Weights of a small GPT-style language model, trained from scratch on English Wikipedia.
Architecture: RMSNorm before and after each block, learned residual scales, skips across layers.
Training: a variant of Adam for these matrices, 130M tokens.
Each number is 200 + 20 x the weight over its row's rms, rounded and kept within 0 to 999. Layers, rows and columns count from 0. The size before them is the row's rms in percent of the matrix's.

# layer 7 MLP up, 640x224, rms 0.132, rows 356-371, columns 0-223
097,196,177,184,202,218,206,192,197,172,204,193,211,198,190,209,193,181,230,232,186,226,221,197,215,208,228,223,195,201,180,192,170,171,237,194,190,208,180,215,190,213,192,229,226,199,248,185,181,197,216,219,220,201,222,184,205,187,229,197,221,212,198,168,184,188,236,229,197,202,185,193,195,227,198,162,199,204,211,219,224,193,206,200,183,164,198,160,157,234,226,185,196,205,195,170,212,217,182,250,202,164,217,201,227,160,214,212,172,181,206,222,244,236,233,158,208,203,207,197,205,203,203,201,181,238,174,212,181,211,228,217,219,190,184,205,204,163,191,177,180,195,186,163,160,169,194,192,172,205,170,186,212,203,211,208,187,192,234,223,202,187,204,191,215,144,202,209,222,143,198,169,208,215,195,225,189,170,225,212,179,178,197,205,171,201,209,195,206,209,180,188,193,192,216,190,171,198,212,182,197,205,184,206,208,225,200,158,193,216,186,229,218,188,224,182,200,195,185,191,167,202,178,206,200
112,216,195,154,204,190,238,211,176,197,192,229,203,203,211,208,192,190,231,255,203,178,198,203,195,218,235,204,204,167,234,188,199,216,198,166,213,235,214,174,213,169,178,205,177,217,197,201,212,230,171,207,211,198,197,200,232,207,182,187,209,188,180,191,198,166,197,194,201,192,200,218,198,196,216,188,218,180,165,197,186,229,170,209,206,193,228,202,191,169,199,170,207,193,210,209,153,183,169,237,202,243,220,243,179,206,205,215,208,233,195,213,190,171,235,192,234,212,172,196,207,213,213,210,189,207,164,175,204,198,194,185,179,166,217,215,210,220,229,214,205,191,214,183,216,210,168,226,188,188,200,180,171,198,206,218,203,229,172,216,244,187,204,198,197,237,224,180,173,224,189,195,192,199,197,170,191,196,233,230,202,172,224,191,188,192,227,154,209,216,192,205,182,183,211,198,200,199,174,157,198,210,237,219,200,171,221,233,201,185,178,195,213,210,174,223,213,202,227,236,211,198,214,192,162
095,221,210,173,203,188,203,219,214,167,139,179,222,181,213,219,198,206,221,157,211,223,236,237,256,192,184,219,230,182,185,217,204,197,198,219,209,177,176,227,176,208,193,184,235,211,191,196,195,216,198,185,222,188,167,202,220,206,217,177,197,197,198,162,234,192,207,177,226,217,208,203,177,223,205,175,208,212,221,187,194,184,175,228,188,192,162,198,188,190,238,190,177,161,211,190,185,221,190,199,187,169,213,203,189,201,184,221,194,215,237,214,192,178,212,202,189,201,219,181,241,177,191,196,200,220,211,209,198,180,176,209,202,137,168,181,207,210,198,237,210,174,217,202,203,195,224,218,172,173,197,212,206,218,212,204,214,215,198,188,207,180,196,176,218,201,222,224,205,172,200,214,184,207,180,234,191,238,210,212,207,219,202,200,212,203,245,223,179,201,183,212,158,192,208,230,208,179,221,169,197,221,186,171,191,205,250,204,186,205,211,206,163,218,176,208,209,199,203,205,227,208,240,221,195
102,205,193,185,217,202,186,198,227,199,215,188,225,217,202,196,236,207,154,177,186,208,202,196,229,189,195,186,235,189,224,216,234,193,148,203,196,198,209,178,176,189,209,220,221,214,191,195,185,181,198,173,231,233,245,211,178,181,193,188,211,182,201,192,196,210,214,216,187,229,239,206,190,171,196,167,227,222,207,194,203,180,169,238,176,201,172,221,222,191,231,203,195,182,215,224,219,218,204,207,176,190,179,200,207,191,215,204,181,213,164,196,220,196,231,206,203,196,218,194,196,169,213,177,199,202,170,182,199,237,232,199,219,206,210,262,210,198,213,216,187,211,216,217,229,169,218,176,166,227,210,192,176,177,194,205,182,224,221,198,219,189,243,171,208,216,195,189,177,174,210,195,197,212,162,195,213,179,201,206,144,163,175,203,219,209,201,204,210,166,180,177,177,182,213,182,199,219,190,208,182,217,232,201,178,202,196,210,222,176,196,204,179,232,209,245,197,211,180,177,183,204,155,217,182
097,210,209,211,180,189,235,213,171,191,198,204,195,195,187,158,202,212,220,202,234,168,219,186,198,209,220,201,246,226,209,189,199,192,226,217,195,213,220,207,229,183,164,196,246,185,212,192,241,189,212,183,192,193,196,192,160,208,185,222,151,198,230,216,207,212,172,224,199,208,213,207,208,195,167,204,213,208,219,192,203,211,198,193,203,193,227,207,208,185,211,160,191,203,177,172,204,191,186,225,204,149,186,225,163,228,189,151,195,229,216,204,238,188,175,201,217,183,218,194,226,221,167,214,197,234,189,156,218,223,186,202,211,208,164,169,208,182,216,253,200,205,219,191,183,199,230,196,227,238,193,197,174,230,205,171,209,213,190,223,186,185,188,229,208,207,202,185,215,145,220,227,191,210,201,207,183,201,227,182,213,196,182,202,232,214,152,208,231,205,183,218,224,205,172,199,217,221,207,218,196,212,183,172,207,188,171,181,169,198,168,190,190,186,203,194,210,192,197,204,210,198,217,200,202
099,204,193,188,194,203,174,167,187,208,231,193,196,195,187,175,175,206,183,202,173,176,174,224,181,178,214,215,190,188,197,197,203,212,160,198,222,192,200,175,200,210,224,220,177,193,215,202,187,172,179,178,227,238,232,205,201,214,208,172,200,247,205,188,196,195,196,222,179,187,209,215,211,178,195,196,211,224,225,173,180,172,213,201,208,165,195,224,210,185,188,204,227,185,185,198,170,198,225,234,199,193,219,194,182,177,214,191,201,176,214,188,215,207,208,177,189,224,172,212,196,216,225,207,181,206,174,214,169,244,185,231,203,219,150,228,199,200,206,204,214,198,221,196,210,186,220,179,165,229,183,208,216,154,221,178,233,195,181,198,188,192,196,195,149,205,213,184,186,226,181,197,183,220,224,205,224,179,174,204,186,226,185,199,211,223,179,218,216,231,198,210,206,166,160,159,254,214,194,234,165,220,236,190,213,204,195,178,213,202,218,179,198,231,189,226,181,147,188,175,184,181,200,186,207
097,218,183,227,225,239,201,234,195,206,189,206,200,173,234,186,236,198,183,205,241,184,208,186,181,207,172,209,223,166,185,185,184,198,237,250,177,229,213,175,186,179,181,188,234,179,174,219,201,195,236,215,177,207,178,193,218,204,210,236,204,197,206,210,178,202,234,182,183,204,167,158,249,200,178,240,211,214,184,182,208,198,190,175,226,188,212,182,200,214,183,207,174,214,165,203,218,189,182,197,190,206,212,167,214,208,221,175,213,221,232,212,184,166,188,166,237,218,203,206,244,209,186,228,215,212,196,182,207,210,213,186,222,201,209,212,226,205,186,203,162,188,218,209,208,236,184,184,204,225,187,191,201,219,170,215,239,200,190,198,220,205,172,222,189,224,223,227,209,173,174,213,207,192,194,216,171,206,183,217,204,232,177,182,215,195,185,194,192,197,199,220,179,191,187,164,200,140,212,209,211,183,185,195,207,201,174,182,175,198,178,199,169,182,201,196,174,207,185,221,177,212,190,195,202
105,206,194,166,202,188,207,166,217,226,177,199,231,194,189,183,180,216,232,197,178,206,239,223,231,200,158,214,221,187,173,194,187,196,166,188,184,195,177,193,226,198,221,209,223,196,205,194,209,227,243,204,209,203,194,179,207,196,206,193,195,194,174,168,200,220,185,191,206,237,179,222,205,190,208,184,165,206,154,189,177,155,217,186,205,202,216,203,192,198,227,225,205,167,203,173,164,214,198,227,188,189,207,194,214,176,221,177,134,185,201,194,198,212,216,198,192,182,214,211,188,212,227,189,184,220,207,165,183,235,170,220,208,221,189,227,199,186,224,187,195,208,219,208,178,192,200,225,205,196,223,180,245,234,218,213,188,249,211,252,180,220,198,176,205,207,192,203,191,186,220,223,207,200,201,208,213,204,206,198,186,249,219,202,256,217,232,226,201,206,189,168,208,207,208,175,256,177,217,208,206,207,209,201,187,203,177,215,212,224,172,229,180,217,226,209,197,205,197,192,211,198,210,221,216
091,211,183,232,197,224,214,186,175,181,195,182,178,180,195,204,204,237,203,186,196,207,176,177,185,215,212,228,202,230,204,211,180,198,237,200,183,167,179,235,198,192,177,177,236,224,185,171,207,200,188,216,202,187,180,165,208,203,167,188,185,235,219,196,222,205,200,184,207,224,201,207,194,227,194,230,173,213,229,227,227,208,203,198,169,196,214,217,196,197,180,165,175,263,193,200,176,194,219,224,199,223,185,213,172,191,219,224,189,210,216,183,195,207,214,216,212,196,227,229,193,220,180,210,211,181,176,195,192,212,194,229,187,214,210,190,237,195,183,210,176,198,213,218,206,192,210,246,226,210,191,164,192,201,208,208,173,193,192,227,181,203,212,194,199,242,201,226,252,184,181,199,226,189,228,203,170,209,195,139,144,192,185,190,230,192,201,185,212,219,183,211,179,226,196,208,184,169,225,178,239,204,208,160,196,204,181,193,238,182,214,203,208,211,179,212,198,201,202,192,213,193,213,173,238
102,178,187,195,199,177,192,186,197,196,217,180,227,207,209,191,214,188,197,208,210,182,204,207,176,178,196,167,206,187,176,186,173,174,182,215,179,200,188,228,195,215,190,245,219,200,184,204,186,221,195,193,215,203,181,182,169,240,214,214,193,219,212,215,218,182,229,158,233,245,185,188,187,217,218,185,166,175,191,201,233,214,231,236,192,183,228,230,179,192,171,202,179,177,206,190,180,218,204,169,199,206,214,218,197,162,204,224,195,202,178,181,189,223,216,197,214,214,214,189,232,195,213,200,203,198,201,223,164,201,225,184,209,211,189,175,240,193,201,216,208,168,178,188,161,242,220,206,230,165,214,183,175,187,198,204,187,192,216,189,263,211,193,216,204,192,194,182,173,214,203,177,207,204,183,229,164,168,233,238,185,186,179,201,183,232,207,216,185,196,213,221,180,187,228,199,188,143,186,215,188,203,166,198,238,227,192,189,220,203,211,202,207,203,185,204,188,202,211,254,202,191,200,220,167
107,188,177,193,232,161,162,218,173,172,200,201,206,210,188,194,208,196,199,191,182,177,184,235,170,201,236,182,163,214,219,192,221,178,214,185,186,190,204,177,206,199,178,197,158,205,214,199,210,206,192,175,201,233,199,161,231,172,177,166,177,199,214,214,190,182,203,243,158,186,208,194,194,210,183,172,193,202,228,205,205,204,166,213,220,214,199,183,220,238,199,170,176,187,191,207,183,198,228,202,174,208,193,195,219,191,209,176,211,191,218,162,224,201,205,197,189,191,176,188,193,188,184,227,203,183,195,180,194,180,201,232,185,194,215,212,189,179,178,192,183,224,206,202,186,210,234,197,198,204,173,257,174,183,194,155,184,208,180,201,194,211,198,231,168,187,182,188,245,227,221,189,206,169,227,197,186,207,220,209,176,182,194,170,222,187,181,188,210,208,203,198,215,167,234,204,184,209,179,136,143,183,203,207,206,190,161,197,211,194,186,182,202,202,184,189,192,173,221,207,190,214,224,165,219
103,209,176,193,172,195,188,199,202,238,205,203,179,222,198,230,191,184,173,211,195,211,171,202,211,208,177,184,175,164,199,219,213,202,234,164,191,214,246,172,220,191,221,163,179,225,190,201,166,228,207,199,171,184,195,217,192,197,215,172,204,231,180,200,218,223,190,223,171,160,202,229,205,178,196,183,162,211,195,201,188,197,211,190,224,178,218,179,199,216,226,232,186,210,193,213,217,247,197,176,177,213,189,194,222,217,228,190,196,209,189,215,204,216,183,212,187,215,173,222,169,189,217,200,211,204,199,227,189,219,216,203,200,199,198,241,202,198,207,200,202,234,183,204,200,178,170,167,185,202,202,177,222,205,215,226,191,189,204,198,195,206,211,213,197,131,211,189,231,199,193,238,206,207,203,168,234,195,191,188,207,201,214,222,222,188,219,149,208,166,240,197,213,235,183,210,198,212,253,216,199,254,161,222,193,192,186,191,205,211,203,187,212,210,231,178,182,181,193,177,174,178,205,180,203
094,185,240,172,190,175,157,192,241,175,219,215,169,215,177,227,206,200,218,170,187,228,180,153,179,195,198,176,206,204,176,194,238,200,173,223,198,194,225,193,214,171,191,184,206,208,212,200,212,216,234,200,228,206,191,186,182,202,223,196,169,175,224,200,157,191,179,221,184,164,258,211,203,194,225,206,209,185,228,191,159,195,179,230,188,221,170,189,216,224,210,209,213,163,198,180,214,254,205,209,216,212,184,182,180,225,209,201,228,214,178,203,177,171,213,226,171,190,199,177,190,224,202,203,211,199,200,184,184,198,208,179,191,228,197,201,177,211,181,219,185,196,212,203,183,208,192,200,177,232,217,217,187,206,203,207,197,191,182,178,193,232,235,175,168,209,192,203,202,200,183,220,219,189,169,169,259,224,197,224,224,199,229,224,213,184,209,179,215,199,184,183,205,188,189,165,207,210,206,198,217,203,215,199,202,201,168,203,208,188,187,223,165,217,191,156,196,192,190,206,212,166,197,234,206
108,219,227,181,218,184,213,192,224,179,185,198,205,180,152,196,215,211,177,192,216,209,168,190,222,194,186,242,232,195,192,161,225,193,161,196,201,181,222,209,180,188,203,187,205,222,188,217,199,174,194,214,205,212,203,195,174,183,203,184,210,234,199,191,234,183,181,227,212,242,233,162,185,202,213,246,215,172,203,182,215,203,219,227,188,160,162,190,183,191,226,196,222,174,175,181,196,226,193,221,214,174,262,212,196,221,190,221,179,217,225,229,194,230,217,199,189,194,184,160,191,172,189,211,182,220,207,193,224,210,164,187,223,160,227,191,174,210,188,186,211,170,198,192,212,214,202,211,182,193,231,173,174,200,193,182,200,239,197,199,228,219,175,179,183,212,210,231,193,160,208,190,193,209,180,215,198,213,220,194,204,227,201,209,187,192,190,208,181,198,211,153,156,188,196,215,191,210,214,223,201,206,179,219,191,211,215,218,192,194,226,212,174,226,202,218,213,179,241,199,192,183,224,182,184
141,184,242,194,182,216,221,178,219,247,174,264,186,192,251,196,164,194,194,201,198,184,199,221,226,212,202,201,187,198,200,175,170,197,191,186,197,198,185,204,170,183,205,198,221,205,205,189,174,207,177,200,249,189,194,238,192,212,208,213,206,210,221,189,204,206,194,198,190,204,164,203,164,185,188,181,167,211,218,182,225,179,219,188,182,216,218,245,214,194,238,204,195,178,216,195,206,181,216,195,205,178,191,213,190,201,180,186,189,189,167,208,231,214,195,210,199,195,218,225,205,200,182,213,194,194,194,192,219,201,192,201,167,163,204,175,181,188,203,227,200,226,196,206,231,186,207,176,184,182,226,235,191,207,223,240,204,213,218,232,213,231,232,189,214,204,165,202,199,187,210,160,192,213,195,183,202,227,213,191,210,191,204,217,225,203,173,203,193,214,199,192,218,190,206,165,210,225,214,195,177,241,160,194,237,244,153,213,176,220,196,210,203,230,191,211,158,187,181,253,210,207,224,225,191
103,195,184,198,232,147,202,219,207,195,188,197,191,202,201,225,206,206,199,211,197,221,213,221,177,195,200,195,179,168,191,193,180,197,190,215,178,202,229,193,201,201,175,201,205,184,216,201,186,186,221,208,204,267,212,201,209,224,191,213,215,237,204,204,181,188,197,253,203,207,211,195,209,197,205,209,197,197,204,176,196,190,227,253,232,201,183,200,210,192,185,160,184,231,211,174,225,219,237,204,208,238,183,181,189,175,232,219,204,180,176,151,226,162,238,184,210,201,221,180,227,215,150,190,152,186,212,219,191,183,178,207,225,201,190,192,198,182,186,218,202,172,195,199,198,216,197,170,203,191,208,201,154,192,168,218,188,199,157,238,192,207,225,227,228,215,196,194,203,199,196,187,194,206,243,205,158,191,184,188,214,185,210,169,187,173,215,193,156,219,188,226,159,199,211,178,223,203,218,207,221,188,185,181,186,197,184,201,206,232,212,211,161,187,190,227,190,208,218,199,200,213,220,216,225
# layer 7 MLP down (transposed), 640x224, rms 0.12, rows 356-370, columns 0-223
099,202,174,235,158,197,183,201,186,245,188,176,223,190,241,193,192,168,216,207,207,204,234,177,177,218,203,219,193,170,236,199,192,163,214,213,168,227,201,213,204,188,201,177,223,189,190,216,193,166,177,175,193,189,209,181,208,193,221,228,187,167,186,202,168,213,213,172,194,188,199,192,219,176,206,202,225,186,202,198,162,197,188,185,184,200,223,197,222,205,204,212,216,200,195,198,201,206,161,188,221,223,217,180,176,224,177,193,194,192,176,206,200,214,172,191,252,200,213,192,213,220,207,198,200,135,188,180,230,208,189,166,217,195,185,196,211,202,174,204,188,192,181,181,190,185,178,187,198,200,212,173,223,218,220,206,242,171,176,203,167,200,181,201,201,222,170,203,241,195,182,164,204,203,203,178,198,164,195,177,199,224,216,189,157,212,186,144,203,165,212,182,195,205,234,243,205,208,188,194,193,237,208,184,181,201,208,184,184,165,219,200,171,192,205,207,202,205,188,199,191,171,232,169,219
105,231,185,204,189,191,200,192,213,211,203,204,196,223,198,200,201,154,223,169,197,216,195,205,210,220,203,201,226,200,247,164,170,168,209,186,230,205,239,185,190,193,196,181,180,238,189,209,206,192,209,206,224,216,182,205,217,186,264,148,210,213,197,186,205,180,164,212,209,229,219,201,221,207,201,203,214,183,201,204,191,177,195,239,224,187,210,213,184,189,205,161,214,198,209,191,152,230,172,212,234,207,177,195,203,205,221,177,177,205,198,236,205,214,195,221,202,194,177,189,185,185,196,227,203,201,181,156,205,191,207,199,185,158,212,171,187,179,188,231,217,183,235,192,178,187,190,212,185,211,178,177,227,226,214,214,165,227,174,201,180,197,200,192,224,231,173,184,186,176,175,212,202,203,239,181,192,194,198,205,224,220,198,203,224,191,191,206,225,179,220,203,230,182,203,168,182,186,139,201,208,189,214,196,195,187,188,240,206,178,167,217,157,206,212,212,178,181,190,188,184,231,210,183,198
092,171,218,195,224,194,241,176,203,218,203,168,221,225,212,227,218,201,229,161,212,191,154,230,190,241,213,197,228,183,199,195,209,210,206,170,194,240,221,170,202,211,187,200,177,237,174,187,201,232,195,232,173,168,189,206,165,200,171,197,193,223,233,210,201,204,171,206,184,195,189,224,192,204,181,208,206,206,182,212,179,209,186,188,209,188,219,170,178,192,209,177,184,223,200,194,211,171,231,195,175,239,225,222,167,197,202,208,218,203,181,219,185,212,209,202,219,217,195,231,190,186,200,196,207,196,220,211,205,209,217,184,220,175,208,201,221,198,178,226,198,170,226,207,187,239,195,166,208,187,185,220,242,215,165,218,210,215,210,206,194,199,190,220,210,207,208,165,211,191,176,261,145,224,165,206,231,193,174,216,172,199,198,171,238,176,230,195,203,215,213,188,211,176,205,190,202,170,209,229,205,184,187,210,206,191,204,180,211,186,213,173,222,231,190,196,177,178,196,185,176,215,188,209,223
104,221,168,202,204,213,174,213,137,191,204,209,225,219,196,187,201,221,176,203,219,175,214,198,236,221,176,176,219,243,213,167,200,231,179,189,207,187,184,213,162,207,144,207,194,227,191,175,218,183,188,205,160,203,206,194,208,195,192,237,202,229,195,196,211,226,215,211,208,221,187,192,233,204,202,240,189,227,195,200,198,184,215,224,220,201,195,186,187,190,211,204,216,205,197,198,241,210,179,191,189,211,176,189,197,252,199,229,190,204,183,180,204,192,184,180,226,172,210,214,185,207,169,174,216,210,186,209,152,188,210,196,208,210,225,188,205,172,206,241,220,202,210,204,235,171,225,169,202,223,229,219,210,189,210,210,181,212,221,204,200,203,175,192,230,179,191,185,219,200,249,198,177,190,186,193,195,157,190,234,169,193,172,205,198,219,155,207,201,184,165,198,207,203,229,200,236,175,209,221,200,203,193,196,206,184,200,172,194,211,157,196,212,185,209,159,235,174,217,221,196,192,193,188,205
099,192,186,202,211,235,204,198,212,241,236,229,198,238,219,202,191,154,197,187,200,199,206,139,163,218,199,214,204,203,252,193,172,206,181,199,186,218,213,187,185,168,204,217,202,193,229,203,197,184,226,195,224,198,235,191,186,244,230,195,198,171,205,221,191,178,196,212,199,192,180,190,193,227,212,190,225,193,179,209,177,205,178,224,181,223,212,216,181,235,209,193,186,183,197,192,188,215,218,179,230,194,175,169,178,224,180,180,224,190,194,208,195,197,202,213,180,187,209,231,212,175,200,166,218,171,205,191,192,216,208,245,186,226,181,215,187,205,218,226,200,220,194,219,186,190,164,218,167,227,191,180,208,205,237,214,182,219,226,220,228,206,217,186,205,187,194,204,177,184,176,199,174,208,209,177,197,250,224,215,218,208,226,208,199,191,204,196,199,212,173,212,203,237,159,162,206,220,207,187,216,209,211,172,183,213,180,176,211,178,210,177,185,223,162,224,245,175,201,169,218,210,213,213,202
098,214,172,211,208,169,231,189,190,213,221,204,173,213,210,209,178,217,202,218,198,162,197,180,196,191,195,203,236,184,178,210,204,192,187,196,177,207,203,194,200,173,203,175,226,191,164,186,221,157,206,193,207,223,197,200,171,209,184,206,228,222,209,151,201,201,216,169,197,241,186,223,219,200,221,160,208,227,175,209,182,186,189,175,225,216,199,216,190,214,185,138,164,145,205,193,203,198,232,200,232,242,201,173,236,211,181,212,224,189,215,215,224,180,190,188,221,188,206,214,181,164,192,216,169,214,202,188,222,230,189,203,238,186,184,205,222,175,193,227,204,221,225,226,172,203,239,211,189,228,203,201,199,183,203,157,177,219,200,151,220,179,190,198,181,186,214,195,187,224,210,172,178,203,212,196,204,163,222,220,178,203,210,190,169,211,217,207,168,191,191,187,246,194,169,208,185,232,203,183,180,211,205,186,200,207,210,210,181,176,208,184,190,205,201,197,208,187,182,218,199,201,172,176,179
102,201,223,181,219,194,184,162,213,187,217,223,183,214,204,178,184,185,175,194,178,228,201,170,158,190,220,202,191,220,196,170,207,174,208,210,247,215,213,198,180,216,203,206,221,183,206,233,199,185,206,220,242,232,223,217,222,196,221,232,206,191,217,203,200,232,198,212,250,190,170,163,165,196,218,205,193,197,203,227,185,211,190,205,193,223,179,188,189,211,198,202,189,203,180,211,182,177,184,167,209,259,181,160,211,206,199,184,231,212,190,201,155,203,181,206,179,176,195,212,176,211,215,173,224,194,205,223,155,201,210,232,196,207,218,214,181,229,203,239,206,220,196,223,183,195,218,185,203,232,224,213,220,207,192,215,194,185,188,213,223,225,182,233,193,201,216,243,216,207,215,190,193,228,217,179,149,235,181,203,221,222,208,196,240,176,211,188,235,230,169,166,207,220,210,169,192,207,195,211,210,205,187,217,213,199,181,204,208,202,231,183,206,194,176,209,191,221,194,177,225,180,223,214,194
107,218,199,187,220,175,159,174,240,182,229,230,208,215,201,212,155,199,170,186,196,203,253,200,188,223,178,213,247,163,184,204,203,207,204,226,163,181,205,225,219,174,197,233,182,221,195,188,205,196,194,226,205,202,169,204,214,215,187,187,175,207,213,205,188,221,178,202,191,212,206,203,211,211,200,210,183,173,201,190,213,230,193,202,179,203,202,241,209,243,230,209,213,202,218,202,229,191,190,201,180,178,201,181,192,185,168,194,215,168,177,194,207,201,198,175,184,216,246,200,191,184,197,210,202,197,193,172,184,212,193,182,214,221,213,256,199,196,188,204,183,191,190,260,221,176,171,179,174,219,178,188,182,219,196,170,187,196,195,234,223,203,187,206,176,227,191,179,189,203,185,162,191,217,183,179,187,220,220,177,189,155,167,174,188,219,224,195,196,201,165,189,168,195,205,208,209,211,188,185,201,192,235,230,184,232,215,227,175,205,194,185,197,223,177,188,216,210,173,160,223,195,222,198,211
092,210,237,153,235,203,204,186,193,130,254,191,164,215,178,188,218,190,223,198,150,199,167,218,189,186,213,182,213,179,214,234,199,199,217,198,199,214,204,187,201,219,185,189,233,215,174,190,182,209,197,203,196,196,188,168,170,154,190,175,196,215,196,159,179,217,174,203,197,170,173,201,196,201,208,189,173,235,203,196,214,171,179,194,214,238,223,234,216,176,193,191,232,185,210,209,209,202,212,180,187,178,199,174,236,230,196,181,183,200,225,184,227,219,201,213,190,201,175,198,182,222,200,182,207,180,216,170,204,218,206,205,191,191,205,184,212,249,226,203,230,231,183,186,199,197,200,221,168,223,230,209,214,209,193,221,196,215,198,183,203,219,219,176,188,193,168,199,200,228,201,224,204,187,218,191,190,190,213,211,183,234,235,181,233,204,233,180,228,168,208,192,190,200,173,181,198,194,244,190,223,194,202,205,205,182,212,206,219,218,229,198,224,201,233,191,179,211,223,188,227,191,208,187,209
097,159,166,231,196,230,221,220,183,231,202,218,276,192,189,180,174,198,213,220,189,204,198,219,205,216,231,196,229,212,199,207,180,183,211,182,207,201,212,157,202,186,205,198,193,199,215,214,215,183,207,192,184,205,150,206,154,226,228,199,174,227,216,228,179,198,236,176,206,215,230,197,211,203,175,219,182,181,182,215,185,206,205,224,190,191,208,195,215,198,178,226,196,178,230,204,228,214,190,216,218,218,168,219,201,215,188,200,192,214,208,154,211,180,177,196,231,207,207,197,201,229,208,234,205,214,207,157,201,148,179,209,196,182,199,189,188,179,150,229,225,194,196,198,177,166,218,191,201,198,209,178,214,221,212,186,190,216,175,190,188,187,182,204,189,217,199,198,228,169,189,187,198,192,203,223,205,197,171,251,173,237,186,200,197,215,198,207,220,191,215,188,223,152,215,210,216,234,171,203,219,205,201,194,186,218,203,187,147,207,191,198,182,186,177,185,214,189,177,208,216,200,215,190,224
098,224,209,192,207,230,206,195,207,200,193,206,238,231,213,206,168,185,179,171,220,202,183,176,200,236,211,203,218,184,211,213,177,213,226,167,211,203,199,213,244,195,216,210,203,175,214,188,231,220,228,216,188,183,228,173,179,249,221,216,194,253,210,216,191,166,195,208,190,197,171,198,209,172,191,171,192,208,231,199,219,208,183,212,217,237,185,208,197,218,210,192,224,172,203,219,185,190,222,222,200,208,219,227,208,212,227,211,171,236,216,172,189,203,228,209,185,161,192,216,170,194,214,178,218,163,190,158,182,219,169,192,190,166,208,236,189,212,235,189,186,182,211,164,206,226,212,180,175,182,200,200,214,226,182,256,195,205,184,187,210,186,214,209,213,194,190,221,190,196,224,209,188,211,247,219,237,200,214,210,224,237,208,197,181,180,212,184,228,209,177,226,218,184,219,200,198,225,191,161,192,231,207,205,203,201,187,213,198,217,210,195,251,236,202,198,225,203,202,189,184,197,201,194,219
104,157,207,169,157,177,180,165,200,194,217,207,173,223,210,200,182,183,163,233,209,204,209,192,202,228,184,210,222,240,214,214,200,203,181,205,205,179,215,216,211,208,219,183,180,203,180,213,205,241,199,207,215,208,196,189,202,174,212,210,211,219,209,196,209,200,182,164,200,157,160,167,238,175,194,216,205,198,207,201,187,205,178,182,186,198,208,185,207,190,215,193,231,179,189,219,220,191,194,195,202,199,187,178,184,201,172,198,184,195,196,210,198,210,188,218,181,205,213,197,225,184,183,172,250,231,183,225,151,168,196,205,210,177,236,203,204,208,186,233,229,205,181,240,231,234,202,191,201,158,242,202,217,252,205,203,200,175,207,166,184,215,201,222,203,196,207,186,229,185,194,214,230,223,187,176,212,193,209,197,218,235,192,203,197,184,183,194,227,185,163,196,224,200,204,195,198,206,184,252,188,174,242,216,228,213,168,216,193,155,221,214,201,205,223,192,214,205,196,239,214,222,212,203,193
099,195,192,222,174,196,181,230,181,194,194,154,213,213,206,164,206,198,172,240,212,232,224,210,233,217,156,148,179,209,195,209,144,215,207,244,195,173,195,193,214,166,177,182,190,197,201,175,210,233,174,214,185,196,191,201,217,222,218,213,167,178,188,213,188,214,207,241,240,220,203,177,210,213,164,207,212,211,202,170,195,203,202,212,191,189,206,186,247,217,206,198,194,176,204,190,207,214,223,205,188,171,188,190,218,213,195,175,203,177,203,217,210,164,214,216,211,219,182,160,193,238,194,192,253,212,197,212,187,215,202,183,212,189,191,221,205,220,222,195,172,198,226,240,169,214,190,201,232,189,215,197,159,185,211,189,213,157,178,169,191,196,192,200,205,183,178,162,216,209,181,194,207,203,174,220,204,229,173,192,200,218,201,197,182,185,192,177,200,218,185,190,222,195,201,220,235,223,204,225,194,185,203,156,226,214,194,208,172,190,182,200,207,210,227,193,209,217,236,209,179,181,198,216,205
099,188,176,203,165,229,177,190,165,202,214,169,207,190,180,212,213,221,217,186,226,154,190,181,218,216,232,201,188,209,212,185,205,188,210,191,224,173,241,188,202,173,214,138,199,190,192,173,222,196,175,180,204,200,208,203,192,233,190,200,181,215,188,187,220,193,186,222,221,178,197,173,235,171,213,208,204,220,182,192,205,240,199,177,212,196,224,223,195,193,212,190,217,211,157,175,204,197,216,187,213,194,200,226,139,187,185,212,201,196,212,189,192,177,179,169,178,214,211,203,157,161,174,194,192,209,208,165,214,200,181,217,188,180,208,194,170,199,175,212,194,182,203,232,196,181,198,200,204,204,239,201,214,206,211,234,185,191,207,241,207,197,187,213,212,225,203,191,208,200,215,191,131,227,177,192,186,224,209,209,207,203,185,248,179,206,156,183,224,194,233,210,197,161,189,199,210,223,204,227,220,174,222,198,239,218,204,212,198,193,204,208,190,193,203,191,225,161,197,197,175,205,193,181,230
105,172,165,240,166,225,192,200,228,268,234,226,233,224,224,176,220,213,177,213,233,246,217,209,222,213,200,196,173,218,207,200,197,191,177,206,213,224,213,213,183,210,210,158,182,209,207,207,221,206,157,201,223,200,178,224,200,195,211,195,221,238,206,234,179,211,171,189,162,207,237,186,212,172,185,225,212,227,216,171,228,216,192,190,176,204,161,229,201,178,188,203,217,211,212,191,198,180,211,198,200,221,201,202,210,218,216,210,192,182,168,199,167,192,194,204,204,186,180,215,207,225,209,196,187,172,187,247,178,184,197,195,201,196,194,189,154,216,199,189,194,188,222,194,234,182,218,157,224,204,219,198,183,185,192,204,213,178,169,215,183,213,208,184,227,200,179,187,235,220,215,187,156,205,183,194,199,193,172,173,180,198,191,200,196,207,206,200,197,170,185,203,193,207,197,178,213,185,203,192,219,192,173,188,201,254,197,202,198,179,195,242,213,182,185,194,199,235,183,211,197,190,241,196,205